{
  "norm_place": "pre",
  "attn_scale": 0.177,
  "optimizer": "soap_variant",
  "learning_rate": 0.00781,
  "lr_head": 0.0133,
  "max_seq_len": 256
}
Each number is 200 + 20 x the weight over its row's rms, rounded and kept within 0 to 999. Layers, rows and columns count from 0. The size before them is the row's rms in percent of the matrix's.

# layer 11 attention output (transposed), 192x192, rms 0.0444, rows 122-127, columns 0-95
116,238,209,189,181,190,190,250,193,205,184,201,201,191,218,236,189,215,216,211,184,202,192,184,209,205,196,196,211,188,179,208,207,195,231,244,217,201,216,211,213,220,226,230,230,229,156,200,185,193,214,196,178,191,205,176,199,202,197,209,186,195,198,197,216,164,239,203,170,204,249,195,194,176,170,229,196,175,203,206,208,186,164,181,189,185,205,201,190,194,186,179,203,192,216,203,185
110,191,202,229,182,173,174,192,189,211,167,168,200,214,188,224,242,191,196,242,240,190,198,195,210,207,198,231,194,215,194,232,192,191,215,194,182,214,217,192,199,218,217,219,216,200,228,231,159,215,222,211,212,183,225,192,182,191,188,225,176,224,209,149,180,213,239,245,198,190,211,200,218,171,195,231,193,187,200,208,169,197,196,215,200,192,184,224,179,184,197,175,173,170,203,169,198
105,206,219,184,178,212,193,190,192,205,206,194,205,208,226,185,188,211,183,181,198,187,228,203,155,193,191,190,185,211,215,242,250,241,225,165,178,189,176,197,225,194,185,190,199,215,189,217,249,186,240,164,191,188,202,199,196,219,192,205,227,185,217,225,208,188,178,193,200,174,214,237,197,205,216,220,192,199,218,192,196,219,226,235,180,203,225,180,203,196,174,201,186,236,213,221,184
114,198,199,175,210,198,190,158,187,206,214,191,249,184,171,185,189,199,214,202,211,194,195,206,198,162,176,204,231,210,185,213,155,201,183,181,236,192,179,214,197,186,171,146,169,158,219,197,187,213,199,211,222,209,212,198,180,207,223,191,183,215,233,217,212,200,208,180,186,188,195,218,211,210,213,179,211,215,155,182,189,221,194,191,181,202,199,169,215,203,196,180,178,210,233,197,161
112,199,248,236,223,199,210,220,210,178,224,180,204,175,201,210,177,191,197,160,180,203,174,226,197,180,176,188,220,200,223,175,198,197,205,172,206,207,208,228,186,182,179,212,148,216,213,165,242,213,214,209,210,191,207,195,204,206,218,214,187,163,236,249,208,173,184,227,198,195,204,174,202,191,200,202,207,193,232,175,186,187,210,160,209,216,202,208,215,201,195,197,219,245,170,231,195
092,199,221,226,185,227,158,190,198,199,214,187,208,207,203,239,164,186,208,208,207,215,235,217,204,202,221,181,190,205,195,194,218,210,193,191,184,167,209,195,197,217,211,235,206,175,185,185,201,215,202,212,219,161,195,191,176,212,204,209,192,218,200,208,261,208,205,205,180,191,210,191,201,190,178,229,197,193,176,212,181,208,177,247,165,208,169,182,223,203,189,221,178,201,187,202,226
# layer 11 attention value, 192x192, rms 0.0355, rows 123-127, columns 0-95
110,190,169,208,203,202,175,220,207,169,196,221,211,210,218,183,168,175,192,210,228,248,147,157,205,202,210,183,233,216,201,183,164,168,206,224,196,205,191,184,203,177,195,206,197,174,175,185,217,149,221,178,159,170,235,209,171,202,194,187,207,180,218,160,233,187,204,217,208,199,204,216,191,168,191,217,206,186,190,194,219,206,168,206,209,203,183,174,196,238,192,220,230,222,196,189,200
104,182,198,190,197,194,182,193,184,198,208,200,213,198,213,178,207,220,186,218,212,210,202,194,165,204,195,226,247,186,190,189,188,229,188,153,185,189,205,221,211,210,201,236,198,220,215,206,199,179,143,207,204,232,176,212,191,213,194,209,211,237,161,208,201,185,215,213,168,208,212,195,184,218,184,177,170,200,178,168,220,205,211,200,171,186,167,221,192,213,238,227,183,180,220,213,212
121,210,226,203,230,211,197,197,216,176,164,189,214,198,219,235,193,220,230,185,155,217,216,180,208,210,200,174,207,201,226,214,241,199,190,169,183,212,184,191,176,231,213,198,198,181,159,219,216,165,171,216,185,204,212,211,167,187,203,204,202,168,208,219,203,209,178,175,184,193,196,163,210,208,175,208,202,198,211,194,196,193,192,191,219,182,170,204,202,211,202,193,228,174,215,166,244
107,225,182,202,175,209,217,182,188,222,178,230,165,189,230,219,198,219,238,222,229,162,170,177,205,225,207,196,213,217,175,195,231,217,197,203,204,208,193,247,174,209,246,189,223,164,239,212,178,209,180,220,224,214,158,215,179,199,194,222,194,217,218,193,195,238,210,155,220,173,171,174,191,212,142,203,217,172,179,195,197,193,203,179,225,200,187,205,187,206,235,196,175,181,186,220,192
093,167,175,156,220,198,249,199,220,193,192,208,181,206,224,180,232,220,230,161,185,181,208,230,226,200,210,215,208,242,203,218,233,150,252,226,208,203,172,232,194,221,221,188,237,192,187,210,216,201,186,225,187,236,225,217,210,188,214,205,206,196,215,155,183,173,197,194,211,215,235,231,208,183,184,181,195,184,199,228,236,226,168,200,216,183,196,224,195,219,202,200,183,209,196,199,197
# layer 11 attention query, 192x192, rms 0.0356, rows 128-158, columns 0-95
096,169,188,244,207,191,202,190,191,229,197,214,189,193,188,227,221,168,183,211,229,206,209,207,156,212,225,217,201,228,218,163,199,210,211,209,195,158,173,210,209,182,192,203,198,208,198,207,179,222,193,203,187,222,186,191,189,203,188,192,211,206,203,193,181,197,185,173,198,179,193,224,169,181,233,172,199,211,219,197,208,214,238,229,229,203,181,225,181,233,163,201,218,193,239,196,190
093,165,191,206,178,199,190,188,177,200,176,215,214,174,220,192,220,178,196,225,231,223,202,206,157,197,169,200,215,201,215,178,193,191,183,179,193,190,196,170,215,208,220,230,166,192,227,192,192,207,218,152,219,216,222,187,217,195,190,184,183,180,186,222,210,201,187,196,166,209,229,188,193,188,230,216,169,196,163,208,206,170,202,241,223,196,165,208,170,181,172,180,227,210,197,183,194
085,173,202,193,229,187,182,185,190,218,163,186,176,189,201,203,223,168,188,177,188,198,175,191,167,212,169,209,245,213,193,204,210,201,214,194,190,154,173,170,198,192,211,158,194,189,190,189,162,206,192,185,228,232,207,204,197,220,223,179,184,192,185,167,236,204,166,190,164,180,223,197,188,180,249,196,201,219,176,184,194,194,207,217,223,221,203,217,192,212,157,176,210,199,189,176,207
066,193,170,197,186,174,203,205,206,221,182,187,200,158,217,210,195,193,198,182,228,219,174,184,182,214,196,224,189,210,203,182,149,210,225,197,190,179,213,138,188,165,212,223,205,203,206,207,187,170,216,190,204,207,208,181,167,206,204,222,180,191,210,183,216,225,169,174,203,174,228,160,200,210,225,188,218,188,186,198,186,148,178,203,204,176,201,204,176,220,167,153,194,222,203,186,190
095,230,227,185,184,215,201,184,175,177,231,210,205,220,205,211,181,220,234,224,187,200,218,217,232,197,230,183,197,191,234,214,228,186,229,206,217,237,190,223,199,194,189,194,185,203,251,232,220,241,189,210,231,180,200,212,221,198,207,209,197,195,210,196,207,199,234,234,210,209,190,224,219,227,181,224,202,245,216,209,205,251,206,174,182,188,207,217,218,204,227,200,198,219,211,220,201
070,247,172,208,192,201,171,206,217,207,177,190,256,220,203,229,188,208,175,228,167,205,190,211,209,180,188,198,238,203,219,195,180,187,225,232,241,229,199,192,176,197,194,226,216,213,178,211,195,209,184,197,205,211,159,189,214,224,219,178,167,241,184,189,218,211,224,192,194,198,199,228,227,186,175,220,220,208,207,204,191,208,172,215,195,244,249,234,216,204,199,197,194,206,201,210,228
063,159,181,185,201,198,207,212,176,225,178,195,164,182,203,204,221,161,212,177,203,236,189,189,174,207,183,219,221,217,158,186,182,192,203,168,178,163,211,196,203,182,209,175,203,209,186,182,210,158,180,208,211,217,202,198,181,204,199,189,213,169,166,197,208,175,176,185,177,207,203,169,181,193,241,167,187,191,191,201,177,173,204,222,220,219,174,180,164,199,186,195,201,190,172,177,232
102,156,197,189,212,210,211,218,171,198,198,222,192,184,202,208,211,171,206,179,227,248,183,206,207,212,207,197,174,232,195,182,220,178,210,193,191,172,198,169,201,225,190,186,191,214,218,182,177,210,217,200,207,223,205,195,175,190,172,211,205,186,195,215,196,188,161,175,190,194,192,185,180,183,236,177,189,206,200,194,196,181,238,198,209,211,158,200,174,221,184,170,239,185,184,196,214
105,211,181,190,167,172,213,190,234,208,177,206,221,228,164,198,227,196,162,207,196,206,218,202,234,212,218,193,203,214,177,184,206,184,169,164,170,194,204,204,159,236,219,209,198,192,205,237,163,228,183,179,204,192,209,209,170,225,190,231,186,186,186,165,221,215,182,169,189,158,207,180,199,173,187,201,227,213,192,178,222,206,194,162,174,176,213,204,207,233,191,178,212,170,191,195,220
108,207,207,194,199,215,203,186,217,203,210,222,217,207,210,188,205,181,145,177,186,172,204,201,173,183,204,198,189,232,202,200,224,206,231,246,194,204,193,195,187,188,170,199,221,200,203,187,211,186,229,194,163,214,214,195,185,218,219,186,198,214,156,171,228,197,175,243,212,205,220,182,216,202,195,186,205,182,197,178,235,197,191,213,213,174,170,237,193,216,206,177,179,173,214,207,217
110,216,202,208,205,192,191,209,204,191,194,193,151,211,169,179,212,200,199,216,211,182,208,178,205,205,227,193,197,187,178,188,176,203,205,178,210,201,169,204,216,167,215,201,208,227,162,183,211,161,164,201,198,250,197,195,214,221,152,223,140,230,203,206,214,210,195,231,183,194,201,187,193,243,218,178,195,202,204,220,173,154,193,232,170,191,183,196,155,201,203,199,185,171,229,214,206
118,201,185,231,213,201,156,180,210,182,204,184,147,193,195,161,173,174,214,183,203,211,210,233,217,211,209,218,175,201,225,157,194,229,207,186,161,182,201,170,203,234,205,194,181,182,220,244,205,183,187,198,201,169,213,148,208,196,217,201,227,178,219,178,234,226,200,213,215,206,210,207,234,204,225,169,170,217,206,208,180,180,207,215,203,191,181,203,215,206,214,176,190,194,167,202,203
102,220,218,168,190,188,227,178,206,177,205,193,201,202,190,189,198,208,204,212,213,217,193,228,229,236,223,238,198,176,168,194,180,163,170,229,216,214,160,215,177,187,191,188,167,197,181,200,175,224,183,181,225,191,246,207,207,200,220,217,223,212,223,230,228,216,227,202,193,180,177,227,196,188,218,192,173,179,218,199,173,188,211,188,176,180,220,182,182,233,185,182,198,181,193,214,189
107,195,195,222,207,209,218,207,156,200,194,194,216,207,207,170,218,185,187,200,207,209,261,227,215,217,212,233,225,190,190,195,202,216,188,169,189,231,210,189,172,188,202,212,189,191,181,181,211,213,211,217,162,190,180,197,237,191,230,213,191,181,218,194,147,186,219,187,211,219,200,176,157,165,182,187,224,210,195,173,196,200,206,218,179,205,197,228,178,184,192,225,251,201,187,182,181
111,222,233,219,210,188,228,204,171,239,210,184,215,200,195,201,186,218,216,184,234,196,220,226,210,185,202,185,221,180,211,199,176,219,213,205,195,174,212,212,206,190,225,218,199,156,192,203,177,216,199,253,220,189,183,206,181,216,230,176,221,189,202,186,186,198,223,231,224,212,183,213,185,186,214,211,180,193,194,199,191,217,217,187,233,184,206,207,206,189,222,214,213,176,205,198,219
104,220,182,200,212,206,201,198,213,190,237,193,176,213,221,197,186,234,201,230,189,209,198,230,233,194,221,200,235,178,177,184,176,208,229,177,226,208,177,213,205,207,190,197,181,179,181,161,184,152,213,202,162,186,185,181,203,216,174,199,208,185,194,198,188,178,198,182,195,183,225,188,174,215,216,185,187,222,195,210,200,197,151,209,180,198,213,219,212,220,194,255,207,179,192,189,199
112,207,234,223,203,193,197,210,211,197,172,199,197,193,187,237,200,206,197,179,178,232,212,227,203,203,219,209,225,190,186,181,225,198,191,204,191,232,203,208,218,220,174,170,183,202,188,203,180,237,183,209,191,184,208,192,207,191,219,173,216,226,175,200,138,188,171,215,146,200,207,206,228,204,207,216,168,192,213,187,203,171,225,222,192,195,217,248,200,179,205,203,192,215,188,195,212
099,201,194,158,230,192,200,201,190,188,181,230,179,242,182,169,200,181,168,207,196,223,216,219,229,198,191,189,194,198,213,215,197,165,218,220,193,242,218,201,192,208,209,184,217,215,187,217,209,163,187,198,221,204,193,195,191,224,201,222,203,233,205,215,202,180,207,190,192,181,195,186,212,194,208,204,183,184,195,216,207,228,216,211,223,183,236,184,221,176,229,202,201,173,184,159,218
106,218,213,226,206,192,206,207,174,158,213,218,210,192,176,198,154,189,201,193,173,233,186,216,210,209,244,201,205,203,211,198,210,192,207,191,223,215,209,196,176,214,176,227,159,162,193,186,207,203,211,171,200,201,194,219,212,209,219,228,226,219,200,187,174,205,224,190,215,196,194,190,196,205,181,206,197,209,256,212,200,185,186,191,210,205,214,238,192,225,215,206,136,198,204,137,181
107,228,157,198,214,176,195,173,211,204,174,196,206,193,201,200,202,189,176,218,190,201,245,188,192,186,220,188,200,223,187,164,191,229,214,220,198,196,189,197,200,231,206,229,194,185,198,192,206,207,217,190,177,209,181,172,181,237,181,206,214,209,198,232,215,223,232,235,209,196,201,212,195,212,189,188,177,165,192,272,192,207,191,240,208,194,198,194,223,200,189,229,208,205,167,199,190
105,217,216,207,195,176,181,210,212,223,238,208,166,183,169,212,186,169,200,184,204,194,152,184,207,203,220,200,186,191,221,186,181,178,164,219,195,201,229,187,219,183,200,176,213,164,212,155,202,186,186,213,208,188,201,178,186,213,207,237,169,204,179,175,219,186,230,194,201,219,217,203,199,186,192,181,216,197,208,198,189,233,200,196,212,195,182,220,195,229,202,185,165,222,185,220,220
112,219,226,166,249,171,169,221,174,182,192,219,218,201,202,209,210,173,220,212,244,180,207,213,192,163,213,193,145,177,191,197,235,207,216,176,209,192,236,193,187,189,218,197,169,199,149,198,213,237,195,166,186,213,203,195,199,222,190,175,199,232,228,190,207,191,165,184,191,187,217,211,208,194,189,157,212,214,229,206,185,200,167,181,208,189,212,180,202,239,156,203,212,162,238,208,190
107,188,183,212,217,186,173,177,194,245,189,204,214,217,205,223,202,213,140,193,247,203,221,195,204,220,170,193,178,212,205,195,177,242,216,182,207,189,222,247,224,201,183,208,207,166,187,197,183,200,175,252,200,226,190,183,209,209,197,205,172,207,204,201,208,206,198,153,202,213,209,231,232,218,217,209,199,204,234,182,225,171,234,191,200,205,162,201,219,199,217,191,165,198,221,225,197
116,230,219,230,191,191,221,218,185,179,226,210,206,199,208,215,232,182,187,191,199,216,195,188,207,220,228,190,185,206,209,205,238,212,197,207,184,198,185,213,187,174,148,219,185,190,194,185,192,162,179,222,210,184,197,198,242,206,198,193,213,221,225,204,219,207,159,214,186,189,216,195,207,221,207,193,193,213,217,202,210,208,165,193,248,181,194,188,224,203,193,176,229,203,195,198,197
098,202,217,201,198,209,213,169,260,200,217,199,183,161,161,209,206,223,190,208,208,155,242,208,208,197,211,238,207,170,225,208,198,207,208,224,213,201,228,173,197,216,202,187,196,183,189,234,222,216,213,195,192,227,225,196,222,220,208,188,217,188,230,253,220,216,206,173,210,208,218,196,187,209,189,214,190,215,208,176,221,196,183,254,218,168,203,194,204,202,235,210,190,221,186,190,212
109,196,203,218,160,202,178,206,177,203,173,182,174,233,206,182,205,218,203,174,231,182,188,206,224,184,205,166,242,227,189,223,239,212,204,232,204,173,230,192,224,183,203,178,213,181,206,217,231,233,211,177,183,193,208,178,201,194,186,223,185,181,186,171,174,192,150,213,213,215,214,151,186,169,177,195,221,210,220,201,184,215,217,194,149,199,214,163,190,190,190,191,200,161,203,221,214
106,238,200,174,197,200,194,199,215,226,172,209,204,190,210,148,222,188,212,155,165,203,199,206,178,191,214,229,205,198,201,223,196,214,206,202,170,192,140,161,191,198,216,205,199,237,270,185,198,197,195,198,172,210,228,175,205,209,231,191,186,178,214,208,169,201,181,214,211,227,204,191,182,187,210,211,194,197,205,193,196,219,199,187,216,212,167,200,189,183,185,208,172,192,197,168,202
109,215,226,167,171,207,171,189,192,194,146,189,195,192,195,214,211,198,205,206,212,179,179,220,201,201,210,183,209,174,208,197,205,181,172,215,219,181,212,222,195,223,196,194,175,176,151,175,195,188,207,207,198,212,189,148,201,191,197,191,206,229,207,209,169,208,203,203,206,201,180,181,188,214,176,215,205,244,160,200,201,177,196,189,220,202,231,182,171,199,188,206,183,190,219,189,195
107,192,206,199,209,212,222,193,219,218,203,193,195,226,170,201,216,194,197,234,161,204,218,187,189,193,244,228,191,188,203,152,214,201,200,203,222,211,228,183,197,179,208,212,192,192,213,173,186,208,175,202,194,166,184,204,215,164,177,158,204,182,201,195,214,182,213,175,165,183,202,169,202,206,172,188,178,198,185,208,224,206,176,203,205,206,197,190,239,185,232,182,221,195,211,190,218
100,207,236,210,184,165,187,142,212,174,195,188,181,185,218,199,212,205,224,203,189,205,171,201,168,216,183,184,195,203,224,234,205,186,212,201,160,189,239,185,224,193,200,206,209,163,204,221,212,190,198,195,209,179,180,198,163,209,210,192,205,154,228,181,177,179,197,199,196,218,203,253,196,205,235,212,231,174,202,178,197,193,169,184,203,214,158,197,201,206,200,177,171,201,230,196,211
106,166,169,176,183,234,174,195,222,236,196,234,169,183,188,231,182,192,198,193,214,201,217,204,230,173,189,218,222,216,185,205,201,207,233,198,190,204,176,175,182,206,191,230,236,193,160,197,205,219,188,212,216,191,204,178,198,224,196,173,202,218,255,204,216,195,226,175,199,190,185,181,197,185,194,232,201,205,206,220,157,222,223,187,174,209,187,193,184,195,184,201,216,192,190,177,187
# layer 11 attention key, 192x192, rms 0.0355, rows 128-158, columns 0-95
090,204,151,207,193,243,223,238,193,234,241,203,213,192,204,183,169,233,247,216,212,176,208,160,226,216,199,196,199,196,200,207,219,190,211,199,193,205,208,225,192,205,220,197,208,199,189,199,229,195,202,220,215,168,222,196,224,177,209,208,168,209,210,203,199,178,230,200,232,210,192,186,184,176,152,213,194,198,199,218,219,196,188,168,178,213,230,200,209,197,225,207,165,223,173,208,188
112,182,170,205,171,200,171,178,190,214,174,205,186,188,201,195,212,189,193,168,163,193,164,168,181,210,185,192,154,206,161,176,203,210,240,197,153,180,199,182,185,173,209,168,196,211,185,157,196,211,179,217,194,190,169,186,210,203,187,232,187,194,177,181,188,189,195,185,193,199,213,195,142,161,198,168,200,191,191,189,198,193,241,194,196,201,200,186,188,208,191,199,236,193,226,175,156
116,193,166,187,170,167,185,174,211,181,185,202,216,194,220,147,193,190,212,187,183,208,194,184,207,204,173,188,190,191,180,197,220,174,213,203,179,208,193,161,166,244,225,178,179,217,187,151,223,190,186,189,241,226,181,170,219,168,154,189,202,247,206,199,152,214,193,193,207,211,220,157,181,147,206,174,190,195,181,215,190,193,189,169,205,219,188,212,203,183,197,185,204,203,209,203,197
091,190,167,190,212,209,196,176,175,220,202,204,201,198,191,179,201,188,197,226,232,211,218,181,182,194,210,203,234,192,169,214,207,148,190,210,193,183,170,194,211,202,176,197,168,200,177,198,186,217,192,185,128,212,197,188,201,226,217,188,192,203,201,200,172,211,179,179,189,205,205,161,200,185,216,198,210,205,162,218,199,233,204,200,201,195,211,217,152,196,197,207,198,214,206,218,192
101,193,225,219,222,217,179,209,205,198,214,209,211,224,195,222,180,230,213,231,224,178,178,206,189,199,210,205,167,226,203,204,204,189,192,188,198,229,187,189,198,151,184,208,165,175,184,224,187,234,215,207,201,193,223,201,236,232,212,203,187,200,227,211,202,214,188,210,198,177,209,223,226,202,183,199,213,202,194,204,231,192,219,205,208,175,179,226,189,223,217,162,177,213,214,206,222
097,196,196,179,162,197,167,182,195,215,183,219,193,223,216,195,178,207,202,186,182,179,186,166,191,191,184,203,159,211,203,203,213,191,207,201,210,178,190,161,194,214,194,206,217,184,197,160,211,213,201,200,187,210,184,199,201,207,194,218,227,193,176,183,181,199,183,190,212,187,215,128,191,204,231,183,204,195,202,216,193,187,191,162,224,181,203,227,192,201,210,215,220,194,193,181,177
145,194,199,195,170,164,193,172,214,226,203,183,200,203,214,165,214,170,200,175,194,225,191,169,200,178,192,195,178,210,179,187,218,186,198,193,203,172,172,161,200,212,241,204,185,206,180,158,220,180,188,206,195,201,192,203,202,184,194,218,231,206,207,162,192,210,194,188,205,209,230,172,191,169,227,174,178,185,206,165,186,193,215,154,196,214,194,184,201,213,186,209,212,187,214,223,205
086,217,239,206,182,225,207,228,201,188,218,211,182,212,172,208,213,243,177,232,179,166,171,217,216,212,204,187,190,184,214,182,177,227,162,207,191,237,197,206,199,184,154,192,196,177,181,199,193,194,192,189,193,164,216,178,225,195,241,182,200,170,205,205,206,178,192,218,212,199,190,207,225,177,178,203,195,191,186,226,203,174,188,195,206,171,212,166,215,228,197,179,170,204,169,194,186
101,217,176,210,200,197,199,214,170,189,214,233,158,195,201,171,220,196,166,176,193,161,164,185,196,168,197,216,168,192,201,209,194,170,229,177,179,209,200,154,166,184,191,161,186,194,208,193,214,226,179,211,161,201,233,219,195,182,150,204,189,187,203,188,214,203,161,192,207,186,232,192,184,198,206,212,168,182,211,221,204,190,202,193,193,199,241,195,190,198,231,188,225,221,221,180,211
101,190,185,200,209,200,184,229,190,178,210,186,197,162,236,225,205,203,183,245,241,219,181,196,203,216,170,192,149,223,230,202,192,140,199,182,222,185,187,212,181,203,179,228,214,186,206,207,205,201,192,191,185,163,195,192,206,222,218,203,239,172,215,238,169,182,230,187,207,173,168,209,219,179,192,181,212,224,223,165,207,192,193,197,188,217,193,181,196,207,248,201,181,192,153,219,210
103,215,213,158,199,182,150,208,202,203,208,196,160,237,247,209,211,206,203,207,222,168,197,230,220,170,193,209,200,204,212,215,198,207,205,196,190,205,206,216,199,221,228,203,213,193,198,201,236,178,184,209,231,205,152,233,182,243,203,215,157,188,200,224,206,203,207,180,224,194,206,215,215,221,200,215,185,180,220,206,194,198,199,177,210,210,205,189,180,217,204,211,197,194,218,175,186
110,250,220,185,180,191,182,205,187,219,204,214,241,204,213,203,206,196,212,221,189,254,194,176,201,200,183,172,212,250,206,188,220,192,199,202,210,178,196,201,198,170,179,198,208,221,212,201,198,202,197,216,209,199,175,213,205,167,204,216,195,151,181,173,179,179,195,181,227,179,173,217,197,228,193,213,198,191,178,162,206,237,183,186,188,204,210,204,203,219,172,175,225,195,210,227,224
100,199,224,175,247,236,233,208,211,234,227,202,231,177,235,181,214,188,193,218,197,198,178,214,201,191,206,198,214,221,208,195,198,213,238,165,197,245,214,197,210,216,216,190,197,184,201,181,210,210,233,221,167,190,195,211,211,213,207,200,197,212,192,214,201,201,194,218,229,212,231,190,216,242,172,180,190,190,216,220,220,224,186,187,214,158,221,210,187,184,180,235,202,193,200,221,224
105,202,202,224,203,192,197,201,190,177,206,203,232,195,196,190,172,194,187,243,225,187,209,205,187,201,230,192,205,184,204,216,213,187,200,211,197,225,211,201,226,241,206,204,244,201,191,199,218,213,213,223,210,234,198,179,203,229,172,208,219,176,186,238,205,199,237,228,182,203,157,243,200,183,197,195,149,194,191,194,199,236,207,203,219,200,186,179,235,234,224,203,188,207,225,199,195
105,199,215,218,188,158,219,201,192,218,190,234,195,167,220,185,234,202,204,205,227,211,176,231,201,167,212,203,198,227,211,183,219,205,162,197,211,207,203,186,220,229,190,236,210,196,237,174,229,197,200,192,186,185,184,199,232,197,228,178,207,206,186,167,183,211,202,241,171,194,218,228,203,182,223,207,179,192,198,235,194,196,198,179,176,185,207,173,190,175,180,228,189,187,214,204,196
100,200,223,198,207,185,207,191,188,206,211,203,217,210,178,213,204,174,211,237,214,192,203,202,183,201,201,208,246,188,185,218,237,196,182,207,187,218,220,218,201,182,208,225,202,168,223,219,220,166,236,206,179,189,221,208,208,177,204,244,149,177,215,238,199,217,228,224,202,197,192,184,214,209,160,182,237,186,215,215,174,183,200,177,174,221,217,189,185,208,231,197,218,194,195,212,211
106,208,226,162,225,228,199,191,209,147,218,214,193,195,179,212,191,217,259,191,201,188,189,201,227,218,178,201,187,194,185,190,191,199,186,193,239,194,166,181,172,199,183,192,235,202,219,200,190,226,219,196,193,220,179,180,177,213,206,198,191,206,201,181,195,183,197,176,188,206,152,226,191,242,201,168,174,208,226,235,223,236,211,205,212,184,208,201,193,167,211,191,241,211,194,172,231
101,183,239,185,175,210,163,193,180,195,200,157,215,197,169,210,195,189,196,159,203,190,179,212,191,190,186,191,204,207,190,195,192,167,217,208,226,194,250,190,167,189,247,183,202,193,201,191,166,214,197,201,216,224,190,230,173,189,207,191,235,214,207,223,166,252,214,198,177,215,220,194,234,185,203,195,194,204,190,213,171,220,194,187,217,202,219,173,193,233,179,174,222,212,174,235,197
100,218,173,184,179,181,163,187,173,202,201,201,189,216,203,203,220,178,194,212,203,218,178,191,173,192,191,169,210,212,199,185,171,202,219,219,162,205,188,222,213,222,201,232,204,212,204,206,181,199,226,206,204,149,185,220,211,204,223,204,238,185,213,201,210,202,177,189,179,201,197,195,190,207,219,226,211,190,190,201,177,191,175,211,202,153,223,197,189,173,163,205,231,192,225,186,189
105,217,215,178,202,209,208,196,182,177,180,201,205,216,215,164,170,174,216,189,201,161,192,250,196,155,144,193,246,228,222,187,220,230,195,215,171,198,191,189,217,237,208,218,200,167,212,209,188,207,205,189,198,147,221,190,174,228,218,212,195,184,226,162,193,224,218,219,211,193,171,219,134,192,179,206,187,189,223,183,192,172,190,192,209,228,186,202,199,182,214,250,182,223,208,205,194
101,215,190,206,222,196,184,208,170,216,188,208,152,240,230,184,186,200,181,187,167,173,205,219,208,211,199,194,196,219,191,203,220,163,202,196,205,205,185,190,172,216,186,231,189,163,189,186,207,239,213,219,196,206,201,173,228,187,225,201,229,178,201,188,202,221,234,222,176,194,203,211,180,179,218,189,182,206,171,205,183,196,209,195,203,213,201,239,186,180,155,181,217,187,215,228,223
112,211,174,205,180,196,246,188,188,212,221,196,174,166,169,230,212,217,207,217,210,189,192,199,197,191,162,187,213,166,208,188,197,184,190,177,225,197,203,205,212,184,180,192,207,166,210,178,166,183,177,182,172,181,174,192,198,197,170,219,225,181,164,210,225,203,178,164,201,210,230,190,198,201,237,208,208,198,162,200,181,197,167,193,232,230,182,200,214,202,188,216,195,212,213,197,218
099,185,177,188,206,209,217,215,186,217,192,177,219,212,180,230,188,219,226,203,213,147,238,209,203,217,203,221,181,207,206,183,239,193,211,176,216,171,187,188,209,204,185,189,218,168,179,231,221,185,174,188,194,188,233,242,229,166,191,183,172,153,203,222,213,221,216,252,205,206,193,194,176,201,248,222,195,199,227,233,190,208,173,188,228,217,172,241,228,178,214,223,220,207,188,186,206
115,194,217,200,188,217,220,196,210,169,177,202,213,178,223,201,228,218,213,195,213,187,219,216,239,187,188,229,229,195,203,181,183,194,213,175,185,224,194,177,177,214,186,184,224,195,159,184,212,203,229,164,192,183,191,220,214,228,221,177,190,173,168,210,255,189,163,195,254,199,225,188,207,209,229,144,182,161,203,167,209,207,194,215,206,212,189,213,190,184,203,185,218,194,183,233,191
098,189,178,160,165,220,170,151,188,213,195,221,190,181,243,190,182,191,159,192,177,209,195,203,194,185,198,188,206,193,201,230,191,209,217,225,193,197,181,227,220,222,172,194,193,200,179,189,228,196,171,202,188,213,178,187,189,189,215,249,222,182,215,213,181,215,200,229,171,251,171,211,187,187,170,184,189,222,209,203,201,196,231,225,245,191,181,210,207,196,184,202,254,230,203,197,173
106,182,213,189,168,193,230,177,189,203,221,194,202,211,218,209,235,195,233,180,213,206,183,234,219,202,234,230,169,209,216,197,148,197,225,164,196,179,203,191,216,228,186,206,198,170,187,226,172,196,195,194,182,202,222,172,194,199,185,199,189,211,205,189,173,220,196,203,233,162,175,216,218,196,198,219,220,207,206,180,193,199,200,230,186,206,202,222,198,179,227,184,214,190,234,178,212
102,188,191,203,210,163,170,207,187,178,196,196,233,218,218,194,209,224,189,186,211,159,207,179,160,185,185,198,203,227,223,212,189,193,216,184,194,226,181,207,195,201,176,197,193,195,181,206,198,136,198,209,217,187,166,207,217,147,204,223,237,202,228,203,183,179,193,189,220,189,183,216,212,242,210,233,200,192,234,204,175,172,200,200,220,213,221,212,197,201,176,203,154,172,198,159,194
106,200,168,203,202,204,205,192,177,129,206,165,199,194,190,126,202,197,213,208,187,207,189,215,200,224,230,233,174,228,182,165,198,202,199,195,190,234,221,176,190,213,149,223,187,221,170,210,170,185,183,208,215,191,213,167,222,214,206,191,200,215,187,192,191,233,187,201,189,240,202,197,208,181,177,238,191,196,179,190,205,186,199,176,186,205,223,220,166,172,211,204,190,179,171,196,179
102,208,183,202,180,213,206,203,228,189,147,195,196,196,220,198,166,222,230,228,154,205,186,189,180,188,207,156,218,189,235,222,153,180,170,191,230,203,192,213,194,182,220,191,199,189,221,222,167,218,209,211,210,184,200,242,218,208,196,166,186,203,244,183,181,202,214,220,194,230,191,203,190,186,222,183,201,183,208,190,216,194,204,189,211,177,226,175,169,202,196,182,213,191,239,217,212
100,235,242,214,216,199,214,213,215,219,200,181,177,200,205,201,183,231,210,200,189,229,235,193,210,209,180,206,219,229,199,225,176,198,188,192,196,213,179,209,198,220,200,214,169,198,194,254,204,195,181,215,201,199,226,190,168,221,176,212,185,177,206,209,180,218,186,212,227,224,213,194,218,235,207,224,193,207,192,192,224,233,209,189,179,216,231,205,227,196,176,181,184,179,172,212,233
106,215,252,178,182,205,183,181,201,207,241,191,200,233,185,184,201,198,236,208,210,167,201,198,193,201,184,241,174,209,187,220,212,206,233,200,196,187,213,181,213,186,148,234,211,206,221,209,190,192,191,201,174,198,251,255,194,202,241,204,191,234,182,197,211,196,228,193,208,219,190,225,192,224,211,190,201,202,195,186,183,193,183,209,193,183,213,234,169,235,212,221,203,198,190,209,156